Weights of a small transformer language model.
Size: 19 layers, width 256, 2 heads of 128, MLP 704 GeGLU, 17.4M parameters.
Architecture: RMSNorm before and after each block, rotary positions, tied embeddings, capped logits.
Training: a variant of Adam for these matrices, 316M tokens, 4818 steps.
Each number is 128 + 24 x the weight over the matrix's rms, rounded and kept within 0 to 255. Layers, rows and columns count from 0. Numbers have three digits each.

# layer 5 MLP down (transposed), 704x256, rms 0.0834, rows 375-393, columns 0-255
100099156130116136121115143110103159130145168116143118136090126123123151146105135142175095130085138139111099099084110127156124124104101131093156107128130136165093128178150142191128110132151117145178148148107149112145146095133119107085124138153172127158088179152153084112089091078125138140112118145124151127112148143081114142081119118122131132142131150145095132173132144165117155108160110121108114077126175127146106114134146174163100140163145116180163099091081123158160149102141098113123169124140100110099094105095136181150132094139120126162169102097121134092138051121155154090142183090092154089111126117066097122146113137114115121149139140155176118158133067127134092115104123140121125107120105161152133142145127115150136140150107096131111144155101090135071127147216105
151127173119161124143149096136137158151109127107119147072154097137147112169103124171117143162140109153131148126141159165100098092135134157151147083101086143109081196153143128166111137131075125089105166132136137171124117122135115141150091133087096127116112114118139144159143145154117139107155131141104116111149129136127143109165094126125120125146088129080122091140098150163151124129156105088152112141145095118172168160161105129108161134154072129129076108116142142167118121109151150150130133129132147163150112142131139135126158199136115127136109122153122138117127118124127166114143108105115109152149082119139147147075141141164179076145147120105127132114155165114124125119155164154139107129082149137108116127149100131090148107147143179128109136138141142140129156115117142
137137118098122113157118149098138134126134144109109157126150140077138152081129152110156133123120122146116160155150124120094130124117116121111146190132124121154162111142094176113108132138125096116142111150156169110116138106173075104119142126134124103116092124122134120083115169141128127146128125129060142104107127121113163162128136196144140139130169094124129134143172126177133141112150113142145119145096131143118138109116116159126104128102124134106113131139103111140091179131135154152116128156132150109173150119132174122149143164151102142098121111163118124134139158166094080174139103154117181134133122082118181143156120107113119106152102136144152094114127153128099106127142116110103147153104097141121136101130186123131124114129084125074149108150131097109096138130168117
132105155121112172125145137117141094112149101106174107157152159117105130112127160187143090132095169106161163136142141081133139100164151145163103100136163114141154143133153110134121136172153123141135136106142090135092121132130133132141089146132123056131145142072124121108132126143098131151122125106186099113133124152099179150133103160106126091152129144071123133103123156117108130102149130117109109140121130104067116088104129141148164141118129144096112199092142160128130131113114119115136131169159125140128120088157169112149119078103183128167144117117093117158130078134135151118133106165134131125103182125113139146127098125176150112117131127125084129132158152126111103119128111144156157142133130107126176100126136136154099084099154147099125097160085141160138111113146140
146121107127113156154132129116091131148172102160149089132123135118154091136156119138099104094147115151113152135102150152130108130116097115134074133120123146123109139113135131136121189143119152115143150164119112113121144156097161135140131141124124123067138125138172138147106118109139126119121137122124126132060115123139153158149105167119130150121136098097152110103126128172131121092096127166135160148102152117140151112142121080117107120109168115150145115084134077161129121138159092143084131126146149057144112123154139155139140123135100111150148151103157106190124090090081159112122088136134070109116139111140130164217139106110145165144109148165095082141118142099173132172090094190126138154185134136105100110158144138143126122077123142118150124118104144162124132125124088
139148137142142159091174094139174147109129118113113128150141093130143139130129126124117135143146093091134113122162114098122135107167154118139133119150110126106160101128132135126136149133086093136188147156108106070107133099147142106149117108107114097112104122127156127172151083123137092174113092093098121121133118120135105159112134130107131180139146133163147156131165132105131143147111167121156110100099136143139140159089138153123194147120149111128130104123129112132142135126102153092140153148139123108182115176111139139175154149128111114127130098191100165134137187106117123114146117107120120117134090108132135094104162122111101205146125162138091134128106117081132124107144152186121100128134123118154094152155112132073136117144139149128112112110114090154132146135091128
089123152108149122140121057129123103140148131131080156124147084078111148093089114143146138149135123169141168146116155115148127176163110154116137155177120122130105138138143170099153140113095140138155142121142126088134111150109149169138122100101076104173098142090129143122145091150147144143145106104135147092102135105141107148143137077096139128122094117087129132160126112160158115103097081107136128155112106132116082122149138108102111132129170125094124129115071116121102103079152114118145095105152089138136147157138131108148106137136092078098118134131140131118130167130175116143127139145174158136130145122127095134131140154116124156102251134146118102119121159082166129104146113108122091108164222169107160125116165123143127144142108136181131174117142167138149118142134104
116088115126121095098105132161125166133136092156108128134114073096080119133110151142125118106142141109112101142140158165077146137147122175142145148113116128134146147075119140161143142114144104104143117122178081088130133106114145106123126145089108116118136105156121130156141135159138164141152122151153122162121163144157101149182068131109179072156101159139149161085137077138107117170169079124105108123100133141132122118086174161144142154158115148145172115100121099141127102103179125137122190124101131110190119103131164111127149134124164143093161107112144127075138188144127073129130129123134159153189136103133147131132121097078106116107137117132108144129157160088112127099157122113113154153121111102142170122089165131129109132111111127120080113125158094174128162089162127
094162087169135125128145104138137142118182152092182133142163190140086118113146098127162056129096080087121107094129094157147138150099166143140128099177160119102082125103129138144104141158114155115195131141096156114101131081110099124184084172126130130110133146136129084121088136143146117123122145099113111138088108148147121162127106138106098132142103049138133138091091133143123130152125088130107092145129126127088095135146112116173106124126154182115126111066173096134152113087108106154131128144098117121149118129125100118120114141099133150095114118114135113120109118160174158106096141109127100153142126121123135136151140109121082118135120083121135154182113139155109144121129156114131097143122096131099109138108096175150158138099135126167128089138148154138149131143150111
102098127113148159079125168145121162128140122155111141127142131159127161134131161140144130133109128159132122135151124120087161141145144170109159080137130090170103096090162161192140110099102133116132102169091099151120141137132132147152137141117093128133135113119154108135134120114154144065164136157157104125158079187087124138179085146135153150134119159143117147130113128125141127115189119117117126145171102142146112132161119113105178151116117103169145109146115127112103136114091125103144127147121113108145083086138108156144101120135117094077113140126125175113126113111134130133127112138113124065114159105138109130142119143139146145119077133103139148139098112116083144140111118091152136084134147153150120108101130147098078175126162149155089152129113100113125138146162132
116108164105122111131141156128090116155151123145107092154157154140126094103146135161155194130129128125156149113126112148166177148158135145137144140073147116106108128150132155125151134125087148112098125088135134130084159111158173142130123130142102124115144097154098186127119137151164120092144148155092141156140109133123108128128169134157154157169156146136127152131121115104129118168098143138098110128137140169116117096093158143108149146133140131174137108175132161110128157175065171130082144107128174102120138116128139134095115142149131164152133157104162141173143150147092098124113121133104151112122183116089098127108159100085114150112127125108143094104124151139130134095121133132152092099089080082136116159100161143133132146142161147129126101119102136126172122122155136
116146129104105131193107136126107160066131158088099150125125130144134117098114120128136180125121103129120111152135138095124147148134123119103175097134096160144112122144112126132090136123161151162149178131127136134157118137088104179102155155114143102144125178149174110114142156181097120133130169103154117121120169114162119162116112156107125123142116125108134131101109123113122148174129115095114096092183165091149102110125138148169109127151115146112129152116134139094136102115110122153116147146103089116134105112089148108141102141122137120131122077089151109140147144104121138146141148109150152127143106118107148141105110067148066129115150142125092153149126158106072128093105118141083115145136120104107084150113139092111135095126101095115143133117094110165119104151099118
153136131124131121136100135126139103129145160133106141137132132142131130142145143141139107115129090109161134134127141068103145123139134140108138166158143154106124105147130135097127097073095113112129141134086099114155124133116107150119134165149141152100128196119146113111163147138116099138098127111121143113145117136122131141139111112148140156094190156142163135129115157084161114109122121122107143142118142107179133115141133127158117135116135147116140126156070134127168159120107147147094125127076074133148146123130101133126091059114103111143102138109166145149101119104114153131127118159121105149087134108129097128124142138143136167109111131145122168106084117114113095123098120154144115150124132107129085147122151115153094166150128132144107117134118124119159112129151150
160150133148116101150159124105135098147092108165129125183119123135126117149137155131062121124103118133139081129142123140166179133149135128123148130093157100093105106176121082126123123130130090133152145151136141115119129146126113086116165104133111105107160087094145109142081134173122121147125124122172123131172126149153141116158106118120108182186076165095122103115118151143131134103148145161084129166154072072151157066120125133135127098089139139127150127144133101136128142143146121159165165100130138121151100165110119121115137123102116115072130137132129170159141102158104122117142105176150088142132154129171065129157127116161177094124144132116149155103128138120118133138131120091167132112109117109180093125121123144153182139107125134099127108105127115102096105111123108
118082158146143172114105163131123160153135123123164126114145093125128184081165135087125102122088136168163116151114163101136172181139132124120098150149113104142100109140137127153159119130130130099134113152084096134102118134116115142151093141111095180134133145109085113101110135114149116107138116099139136172154097122138092142078170137132120111135127142148149155100138168166118103149141114135137103146076102137087112119124095122108139132146155172172130130122098137103155123120104171151127090132131119158129117095164164107106162163097129112133132155116112100116133135131117094083163111146100124083104172141110129104140117129142169084123172137135143154135084112136103137159087073122149115123125125094095140108112094156130169125144114096148125160117107134113179147157154155
156118103104110136146135156147136119129098107121153146153109127119145177148143113123127079152134124113150175131116125059173117136096097059139119114140152105115101137141103125134104171135112128120165113128115129135089170144138140100124140149091180129096127138122119127162128132119129114158116085153113163098144135139119127094095137117088112145111141144125116162085096129123117131093099124126164162155154107152140132151128117101126114111140145112126126147150138094106119136109098127087150104143082152106097112137113133113142148093153150116156149110160103124142105104116153125159138115065093152164126103151116091134134154115166140121145129170141107110094152132039135137122126114139141120143164101166111087128149087132122091113136134130135179083102124128113166132118106153
154131129099124109088133117129129116111129106138165112108154113121117135147160124127146177168108161147099106102170140111158157130128120166098173106140105186141125110136092118068135153140111137151121113140119124090133171109134106141136114117125164128099121077127151137137147124097062174090155075145115131154137127064143130180112140101140104087145103158123129122136135080101142122116149122133155133131120127175150146169120088132124104110133116130144111154100109142106103149158138110150141112134135155156069090111130112104155138144098113150158118095081136108114135131130126081098139105116147149167108125184117126142123087122139149117116147171095151150134132137146109165117131162141121108084156095156121154111099080128152124088129089099143137160141096113160156142109132104
152150114105111176101113119159110131171094145149129112137074134104104130124114119099163134124151139130133119134124128093151174142148123086130092094112161132139152091150154145163168134153108133126064105122112154127133140099158118152107135070160096149201174145145099134127103129120145115129132142142120114125155109145137167139144127126135089152162123089129152159162120084159133145138124105142125111163100114135137119140136092154107152113110164080119128133124105167146084173103119162137138107127110176152142121114122128113077139090143128118110143081122071134140146165069135122143140083154092125127133141108141083119143116131128119133127114088131125107132139130135112142130154129080130128099130124154118116145106125184114120097131117090152085142140150090106156105147126043
113125122100109141155133144158147129108150095097154137152154147137107123133099137156124153109119108175138136126138163158138121170130140126121147159117145123169099117098102160119100134136121131151106156136137181134151130147086181147146123167127138127122117105109099090165196084139098156149108136128175138133136106098094153174134123116139081133143086137129138140086128145127132154123099108105128122122119113141087088135131129162108135161110102117140100145110186120168117109150088139127152161092145117125142163121144185149156098118118143111131154100093108117091137141170117108091131096078139115118122144156089126139131145137155127101118167090082135174110132088103173115160138102151131141109121106111137125119123169082127155164109232168121110130105124103116148149106126154
# layer 5 MLP gate, 704x256, rms 0.0859, rows 376-393, columns 0-255
136127110158120081128129131154125119129138111153145109148138162108112110111122091119147154111136161102131143116143113110147156130120145137127135114123132110176180090102131143083136117136138179134122127130132120078096084106097164122105156148144161142101140158165125128165097119126094101096145134146109122138117162088126122158126164118122146116131159150132099128137173126066108075132102100140099116173111135127096139082124133121111109178121136118126142110129128114121115158131108144137152123114106156123114121131154129118135132080115125112135117140121118147137126167164153094142122136116155122117112160117117134144119141115114099106101145161150085159131096138127099100190105121135155163098123131101145093124122179158157119140135108121146138095085102101100183096159130103
119136101101100102141097157116159171179116098111071114112098135113088137107102151139165157150087142099105165097127109166096121148148094143138120116072100121130102163122092116141112142185150078145095136119083150141124097129151118137090113142142129156153135141096142099142145121148103131169119138133125139129121123122115112144138163135107092166166143115113111137148103094112152112145125166117134090119140114108138118121121188119096134100132149095120129116130129094157125139117110120135133071088149112122141083132116142160166140116169138160148111139140117120097138160145121100143099164114108087156151127150119140141104158100108089137151103124136131082112152080146150148153136118099112141160119141132151124103168157111095110095099125125147094119137106131153098147079093147
111154102177151112138107134123108138145168096116105140134126137112115146087134124142156120149119104158135179147146146099128156067172080114088127149113127133156106148094126165149093141150153143143069173128109124097099147113140119127120163121108107104162175128123133121108135168194131107099110126125146156109177120095141121093162123089137141124121128137123162131116147123131096080117118136111126096186162141116163106080157136139140107092136136182132130137139102168146144143133141117138117143105132087144125105119150124160142117124125164114137133165141106153106206181108095126127138151123169118165119116118132150123110143132110129097132108110126140129109160128129156152162126106108103127110124148105117132107100119148128114120134154073066145128085145128143163072121106174
150109093114110144176123137152090127133097149097134104108088115133119186143106113102139085118138152126083149126138134116096120124130142129088161153145133152103132121135118129115128090115118169151131106179139144138137106158143130182167123067099103126133123113105126182116148102139146140139129134119097147126155127129120093138094126124112144183117106128163174088123169153135163082129156149163146149158134148125119100140122108158172143143088168129106154074108125137128108106106099127177121117122114090093131136124116135121099114094118108121098141164171118114137133140124155141126112151142100127103117141093131130156143140131145100077125128116168146158170135154097115165093172143126188113097097160177130135106183161101109129128118117136105139138143153158087164140114135114
126115118081081136153114096091114130159132138141114104086123132160101149133124119143084110170163095146117114146113134123099106175125129191116094083073099083138093109079126136139127142103112094158126127126133085156110129130111152123101145137135111079139139107133123143144127101150138091166150171133130100146118115140129093148090095092145128119124158175095140118137117145097118148170082162101155119106139107077165152114094108089155126149152151084152112109115042118113134122083148132122101125122116149108130130139162112106164173149148153120141140142131101131151153162111150147129135108103118118086132123143133155162126154111147126141071135132155105119145136127088098142091120131165139143107105180151116154137123117146150111160123108155132146147117154152113151131159140087
109093127098149151138118147096087137119092122140119155130156146126122130113113115181138099153178085143151114102097153126111142113152110120132154147125133124093096113154134133108177147119108070138113151120132138147113095069117111156146144118109098095108101137150158146157146101140163111159109123115110121128131179174123107142128162172115146158158101110134137115104134110124126121139130123122136125131121137119152102124136123145111104108140169121128117124143055122158110097164094097145131112134144120122128108118140128132143127102152123068175126134090132124136131133137115135184081128121132117124137150131139106126160124114177109133099126122156098130106149128132103153086126143114126072098152186117117140141136152141129106146157123127124163108125142138147179115119160113
086105140089147117141134163117139160170148147121085133146112127085110170137118114116121103086102142128093146122142130153088143106126146181112138122130127109085137126124166176159102107112165150116153064099139088121170157127117091133127180112144137135143108170186123126146154140113126101132148144173108119120149150166136098127149118098129161084138094141112140143137112094115103088155105114171120098104105121129142147090148151111134121116153128104131082121100116137107098131116143099182145137151152077138197129144112142143121160091150108159129114150163106133119167161118104118158129150119185136160131148092170120161102138111165101140142122168141141137121138152125125136120135112189130134121130109167140141108143133141135129109128132106117114122089108119108136152139159104
156138106141127184085148144162139140167129124128118171119177106158097142118136119142144133103111144083092114116126140157096116157107107178138149107179098142146120142154141137163135145144144123134125128152123165135128106083117119118095128112136117107136081126103085099149125165172141125166100149128130114119099136119130107161114100136131112147155132094160128051111120116094127083115099118166102141120105114114126113127151124118176105091110178151145125114088184127115085114112159110176112183162116124128155168151119118094127145104108130115117097151134125137107138193147117123132112149123159124133119132148121131041163129095107128122093113124141134163147190082120140133106124152113138118109121118160141113118128127127162144137123119121127118141110095124089135151094180150
154146146085128112137147134084115132147086160124133143106179165115041159134161139143128136119184150120120145136130106152104141122169106124110116167124138132138119147137145123129143165130087126107135129178156086141128121147123123159200178161152077108130131083122132133127146157115147099119150156131077125133105110126148113180137126112135142143143160141102100100147105099173111120100147125135152130204144096120148078129157104105085129118105124116121137091160135130138117138168091173122126106085121145110137120079121132137115131135133073109128061142117147119135125133157164140114096090157168120110101103118113115160113179131145136130138098069148146111132145116124127157112157121143138100108154150166140089097153190123109113136096131135157149158107088127130121162117117121
188057151094121088172112093097126145118089129136120136162098125088116125147083141106128165139119147108139089130150127126160126151117185125149097130083140112132081074085143127149133123092152168097108118131125127134128153090154163136066130122117091127092124127161137121108126129157140113111127153141097125134145183152163165096099142153129152123136125126178091143173104145104127119153109133159165100122150143108142138089126110116114135111147139149159123087140107160126144090174086122165142121163122137143121126108150170132143125130147133104122129140139144162168120168146100111139120114135142109149139166122134138072075130118122100148095089166089127151152147142126129120116139139112147139123122101114129160133148151161133138146111148138147122100123140104095174183113128131
089126136071160133167081143171106130132126119159076120114132114137146141127135109140115136118130079129112117124144100113100154183112116172117091123140099129107118154138108081174093147131133128129093118150138094098157116129145103128133155137120148100163152153171166153151115145145094124097122134102144102125126155099132154117085105176140121142148108117133131102132160069136159113148128152119144125131177148066152194102098137158151147126138118138096156137126138108125111096125129087146076145166141148144102158140136137114134131112116153120142121110124148126089128130109104150153135126086137145100178108134101110168116109111094119127095120121120138111121112177141148122092172162152125100155147130107089118141126111142139158107116132112144146130123122097174132141138152145
100135128079109136110154088097133114100130102131149131100116133105133080127134151134139134133151146138137146093137096154140126127149088135164134160093116109111137026121110091140127131119126132128113176148148139134151156154122118112130108104157097129176127108132143124118119153136135123102134124137166146153130110111100119138160153145134156101143130102145138157165134103120086126153106138108141103143161123155161146140147159132115126112140132119132130133121166095129129120121176133117132127121135117136092151148148147120109142139144135107135140144122150103084115096161122124111113123124135157131148127158145154110103162091120105130132132156139114118142159157054163133116141087140117157137145143108145140156141174126140122125117153109103153096106163096116112080093110150
160148131117188115098146128137146117108159136159141138129156131128129138155113138136107130161151127119162070165106113147185140160152177130125162134114126133124123111148124144141167083118141110112143097115133093096121116104129127129106115101146100109135126134081129129118120162172135111146060158152167144157165101106159122120174089103109134189120131094138104104170140139099136191117157112156141148133166104118104115140150143125156155112135131136090119131120097129126143173147123116145119143131122150101155112180157129162110159057128136111117120131167158166125126152124093124097149153130139135146112134120169100133115144143178157090116123102135177154118110156165124112105150135101145126087125115139152127130124072144170174138118152161130094166112118122161115127116110137
117137076113138173109107126146125134134107130131127094129111143090150192145127164119125106154120166151154094164149108105125141122121140155137138175095086165125112131154176117122113126094164166149116096101088097118107139114096131157157117117106117147106160168150137130133113111143073125124139127145131115122119115107098093112114110198120188107166148180128162107145119115136164094152109136135137108111123091124125138120088110123113117142115190167133109101131142185122103146147131166126145124161116128072170086092143154089127160116123168126161113133117150097096140103136138135130128110148128125068117137082128125186094173134134142152143162127143115116122109111113104116158153081164098116106157169129147139138120110138168157152196067148088149130090127131147166122146158181
126128117148128124124158124094133127100156188139108172147149114114156132063117084123129118155117120099123104162161142110122128094142134127156162132109134138132081145145120134119102151132174131177166154091111095097124179131126128145111153148167117071102116153154125159107141113153128119151093135142105164132187148127102081143154137097141112113117155119114124123128176088153169130110099130110138126122164132111121149105150171116138117163110116138146107135128127129119151141124130137134147140126131098144140097091114108159156131151130123152124137103120169116154137144121141123188133138101151117112131149118168115134162126085156100129090090147139091131118132134146133090102126141082137162130165098132090132163103104174180128126153114150085134110139092144118172152126130201
144135140120119111091144111117121105136117088140154153151152100143093137116119109185141171104110120111092165114154134088124081138142086189114134091121079108159144097104100139128165129128153095113090165148127120110118114131124126127130166120160088119136084103128139122143132125167119126119113113158174151140192139086111122178097121123120129120119111139139100114117133125109114195144136120121169117105154189189134101144132124165078133104105107088164131111138148094134125127121140128150103157097131141105137186103137137180151179185109138109125143109082140101114147152150153108108092113127161101128107095121172165123163132097136163097138160196132142173128162124121146092162138155106114142118126133112129151116156078132114165133158143119122184104132172164133129125140127134
137143111133125156146087134130079143157094137144132142143083139117126156152152095117106092137132111117092124074114158069135119148113122115109105105092132117083115108133129130133126095115108144142080105105144139158150149135151119113096104086132101122159115098138084152143073118156183139167106101119103156119168104143147125119075123167099111148132091129137131126129140122165111145135149107121161118116127121106136138110108099126148144086085126104169122145108152142129133138125140191131156145107120088145120128087142137126080138083115119116150157126142106101156130149110105125120104088121135140171182142130160122058111126094157104119103140116165122129113125134113119158119168116097096111140165149134079126088127120142143149106170131125146142131098109128142109116182140080
122153110127097186109162105129147126151121155138159156135133081152180171114110108124162107135116096101125149129079113191146141145115154146124152094166121059100141105143170165119130134183060166100127129109155099138089107144147160137093129097158138111148108142110121154151135104129139119148122130173105152177153170156137123079095150117168136190118093125186112125102129108148125143125107105182099110097097097130138171146084137142146118111167152148128154134120145101105068140140117141164108129111184093099137129133140138108164139127133099128147128118150132103166146140121111111128111117141143162118144143157130100147127142117121134140128132159139141127152147131117171126121132134119145153126163122126103157138124136148146154157112147113097099118090170104104128147161154123
# layer 5 MLP up, 704x256, rms 0.0881, rows 376-393, columns 0-255
080121087147113132096146142090137114100114115134121113166139108099132099130128129150144133132108139090080124126141071070108117138150120119132132125159112102122143084113103141141105103094134140129142111106164146178114162131088168113097123101116143130126129119134123151138136103115112130108140111119135176118116147136151135135082140137173101142123174125176130108104136136107152148136125150164153114129175136117137101107129133145127070150169115144098145144131132098124135121178114112153099145128120110142109153125118156100149106139114122140139144119114144138151047105141105122151138161130110185139132160085094139090169111113087068121086144119131123148151138139147132105134093090126120133126115113119132178131099133152160136150126124114117134069130157129146091135126164164
100094118123148156123121101141136076081101128125183160160138151104125130174135151147142097146123144139131140119134133084176116121100122130128145094108092128135140128152135131149142090133167138087099100147141111145133104117106174125167154134164116139124143169152156106163119146134113119090135104136098161137103124094150122136149121161105123107127113154118141088087105137077105129139147161126126152133131096128137130135124108101148171126115115133162117119160168149160184122101130124128173081151149091110109172124087145132119109141114108118129135129094153102115129162145104133100148117131128101134138126140143100171153134108091131116160125102123100094090108132130119147139131153154130141133128150145124133146155088170109151127134147120145127162114116117148142109110140133
141128123155142106189096094135149127181116147132130120148129115165094136092139065111143110144137117132129139105103139112109127119120092144157123079137093101123116155114097144096104068143136144147134086142091186185142120143159131124121119148132152145122130109154072147116091110114107126120145112113192130119119117111122115153161151159144121121077153105186130095123131105184115130132127116166110128171159184152147134109157137142112109102124084116144179129115125084115141118125101137156145085105130124144116131100154088136135132152137123131075118134097136102128104119135135090151131141086122107143127097127116123149138166077113137105111126107131130156136102096153107112142152139123146170151121112136076133137155134078105144116121147133133116159103166142131085132146120126
107178115116089120088128158102106160124111164133104137155181168136158073161131147139103134115098139085118149134140118122153098133150129098145113115104169125115123090115154131113110111107110152064120098166136132076116164126133185114090146158127080117143111155122123139115114105075097099127093098146089108160153105142109148126132148130133123112165104132122119106093101135143140137100184131163092144094166150148158095124125122116123151113104149086131135130103081122112138126154072066108128112109165163176099146111143140101134167173132118129138122182142099086077119136143140129116116106117091107126118137149066120108109122112129153125106127133123123131152143137153156110138103106140142147120117125107107144129131147163131144146097107053138085150120109141112138094152181151
131152149121163163129124125188073139136100101114164148086152157095116112125141161116168132146147167180142137130134098148115120150108109123100116108130160126095168107157146083095131150103127117095118103085112117108117132119099120121141166134126132127127109109150157132145155141103128149120142141137127120116133166119110115102111135127160159149135098121109151141118124101111159100154140102112141111145079088113127145094126109128134170137125090113110132145157132171097113145114138144161145120121114140138111136113148166113119125113133124097112122119121146123116108142128115113122112131195135176154154100123165099184154101130093092131093124082106108091121122139177124104146143146141129086120124135147150149128142108173138106137161143142124111132136104093087133113138178164
166151149158139118131116107152106130140180109104162150095098075160082134113136089115148144147118120112096087146119133143156151151169106123143188113167136160113140148116165119154064138140132130109127114126109128115115104140178097115094127102101139133134136090109112112113149135169123180127134109147111109108087084127134107131091133076105154135123146181089135096111146114120142139123089113118133141115132109144112088122095137105161155129133157156169081088101158117125137054112104150118099125108142084142151150111175156134117133146111136120134130113122088138143167170114136123128144089143156129145142131128142108152084131117099120092145153096152137152160105106073142145132155096093194148047128129161141143087130156105186103105137141092150073182097152096067129145132104105
100171100108173156128120069127156121148127148124140169077099164160125136138122114132129150145163119164145127161098129124149096137077124136132162110110134141155142122157130144125149152169114076121093142139142207115105098128143101134111128104121145164113145108123134099123158116165109127159112170122179153121139136150121107094103097158141108127133098142137100088164169166114177102154125150178110124112101142139123133140110081094122110089119154121117154149089165139113120132132138164125154104150119103082128146137128149155128132099149192119102144103090186119101149095093148162121114146092101073099098156130131141120117114187134152142131151109124147119139125106125179133141127142175104109120123155142134141148102090133170155107135094133133142187103177079122171126106105131
138092121104108173126086111125136102142107160103164159151116103140153138110146123142062142190144121145208135169167104118118120088124107138151121146131119161144141148156105154132146102116110145157114094144110127145109167118105116135117141101105131136158101115173120125157156152118143079141156148127163185139133118099148116149143133109152140087128104166111141121106113087147109161150127153116131117125125124122148111128133130098072091140082134151125133143145142145107104131193127118118154133159112112124093171141154112096149099109145129107099161109144142120178108098134119095113117134118106151103081123131129101133118157194160154181129147110137137113132084150105179152153117125113163118135156140173140121105128146066134089085154100135101114108179107115172102097099122119
169163186162132108170132087178094155120140148142153115119154181172125102132112145130089113152128155148098124128123139125145137124151142139132139091141155158121125100118120098086130122175114093132129121087134177102108143126135148120089104086136146132088119123114110139126085135141145124144099137153161103089114126110149130141119130150070115125107123101160161113111123102131114156089120133096132117114103147148117115125122154121121130131107146139095125127184106166113133145130131098095181115175108147093126095143113159094120141104111115133120069117125134146164153130124090150110082144124082101165141140154099094097084105149133133118136093166151129126115193144151101159155131157128169125176127100147138154131090161093119176135127138130135150133173133140128161137126127138
152107097178091136160096095146129137129091126116119116098131105155146167161118103119076086163132135122088093137156131102129124133129102134108150124135101161152128152083123160132131148167110100102125113126141121101158094133128091136115121111147135124158104136117139107147119112122144117144149126135169132101139130114096142129118140101109132098122119124148156136087141102152106159158129137168145135137116112108156129158113118117113116112129089133147141141098101109134139111099149087142171119123110109096148127123112113128133160118110161139118141107107123144118153093102151139164119117132105150140087117124152155134148104102125120109119128139154091152139134143055110102164154107122157121108185146131131146112160052097113164112141074150138085160148179149140123161148100112
135121127156130134141128157139127130145098178124155125160128106149098160136142103150158119140156181107116103103090118149096136164124144136129129160156163131123125142104130160120149121127101110115127092134144140132118183172127166067137141093136121133146153103164121105131110148145138103151149127124142123159132139179194108127161130156124186153120134131135141133155163135148145121082149136109131126142090121149124131117081122118109152157146174123096121088123152148124089139120103132125124133115127166137144142102172137121140148098105097114133134173150088131117109127157114139105102123139151129143134106134117064111137128135105176168132105139123178099130146167114116151126093174107184082105110117180140152111138143142173152130106109120123114158163151163140119114103177104
110097133133152128102113132152113160149141124151182115146108142126142100095116147119112126125129143143131131129129143142128082128154153124120124134143123111129123156138131100155117111146169162153111108098162136165105119089110137106091125103106109153144113068120127099123122120128142100108130101134159139138093157128141094118092170118132126110134068096126128136141126084141102157118113151125163134115135143144103104104088108127119151109129119135129094107146175118148080111117141128122127124128176135128150120108128158120127150155153124162102131110090126122132125117148108111149100145130133164105150160135114158120147139130143138126138142074119128118121138136171166137152117104129130135110103130168142180090125108130106138093144138140116136115116146132135099114126118127
117113117131117151122102137129144136134124135101093134073157080140154161089101147183105102105135156089154132095158117181144145078136141138138104142167121112135132130125112117117131143152142150160118176197150168144127162087136145122121117121122141099129097146158123152120183148127115127130137105094126077151130121128077112144145113171164145118143129136131119111150148130111142123183122081149155108090108134139157168126145145129145088166110135106107099128177127110159112151105098113141115092122114091180146120122131127143145122149118090181173136160107102101135141157098134114150136110131137128089159129123108136115117081142137086158141115133179097113134157123085111106134151136119099130104100118149103106098145181086144129146153126055173132116134092125117107100107136141
182117123108110072109105122154099161110171102123099161170100164115096102161139141146102163144174123122088143099134112125116089143102148146136165134152126140136158085138104133138148141105127134128119121130141125124180109089127138098080119120152144124096169112074140110137130153113153145159113162155129143092118106134131170108107138139092137146138125130144106066131108110097122084146152149111147149139127144137149153113141121072093073123143103109120085134110148082115105144130114115155144109114100136144156110144110095140070104131134114135133138131176102138096118122134108127106119129146149075173116088119179133121118137136159124130147077135129157139139136103119145142121190149151138164141116138157143092109128124123111089104108116162123124109118101140166151145139142116
113156122136157105082105145131127115108147113092121171134135141099092102133141161138147153113148140108134084153129128167123137117126113116128084113182144121174118087100168175120116094085157109101149136075126124129182121130113098125083129128124107109166127144132145120113115116094151172154123136130085152108129108136113085165152149136130112082137117131121106104131090127114117145139115132148085088127147145132125116108149131088128159155110140109136132140134104148110104087113143135111159116135155134161084140121155143163126110146151115111168114116115154124126095133161109152133125163136099179087112113104103104180152131144164105125138165094113173116158156133149115158106128141102151162119173124122179167120112142146130123132095113158136111155109083089136119151150124117
138111168152115142158126164105151104139112107149124121131150123115128118085158119141136156098120100121114150128123175126128142174124151202176134081129136110126105104060131134147074130104110094061153120153143116143115097133145161098084149103138121133133167131174148146131107130152152097144079189138137131156135163155145112128096182129112082163132115127126130130142112164102157142154114135114115164119143119109176144117140167138137144108095111116106120118100136111184151151139123107127093147095143101097123160123170135140139119162130124145112119145159147162080081113150117121151130136094109124114123094086105107143153151090116153152141122128124130166096158103076132113117130122105111140153115113089111153159175097085173161115177139129131107100112118160130134148166157135
138138107070154090153163101157137141129093100141106100105125076095141140089170141109099135140119082118087163139123084159125114145149086143115115148123129106117099139121083146135100117130176139128152115144126094132128107126105136152099140120130142141118128143102138158120155124134129115127130143123149132146122162126135131139095131134163123137119172173163123130133132107176137088121080134132118119088139165094142153150146150105168149136135130155136116061094137150079131134124166152123111124134122109166100113119175107174153123190114169106123158124150117124200151152147148109122121120097146094106128122132149141141107130128157110135171111124140122119173169143075133109146108148120124133179158129134134131149120118153096108107139149165128123108126169147170143115111090126
111148112106154109099138133136120128123144174128113132081139156140170087113147127105152102132130091115130107138129169089095090120096121132129129145132089127124167171164129108167117124102152111152171102124140095125116131138122096109132136130152128112133147133132154147138126148104109087140157164169071106155100163152112149134141129160156111158119135134081130130144128137147107113125177121119133136117119183087097134116112069143175139150120128111126131072134120172129119090103105141154110089154093111162131070145156102136093124149172127136161114158158114131184131131136117174155132116167155135129123080093136105122135089105081159100143112120107101124144077150090086102158112086154099132130096138148095147112130110119104140133125070084147125130114116152147132134134165147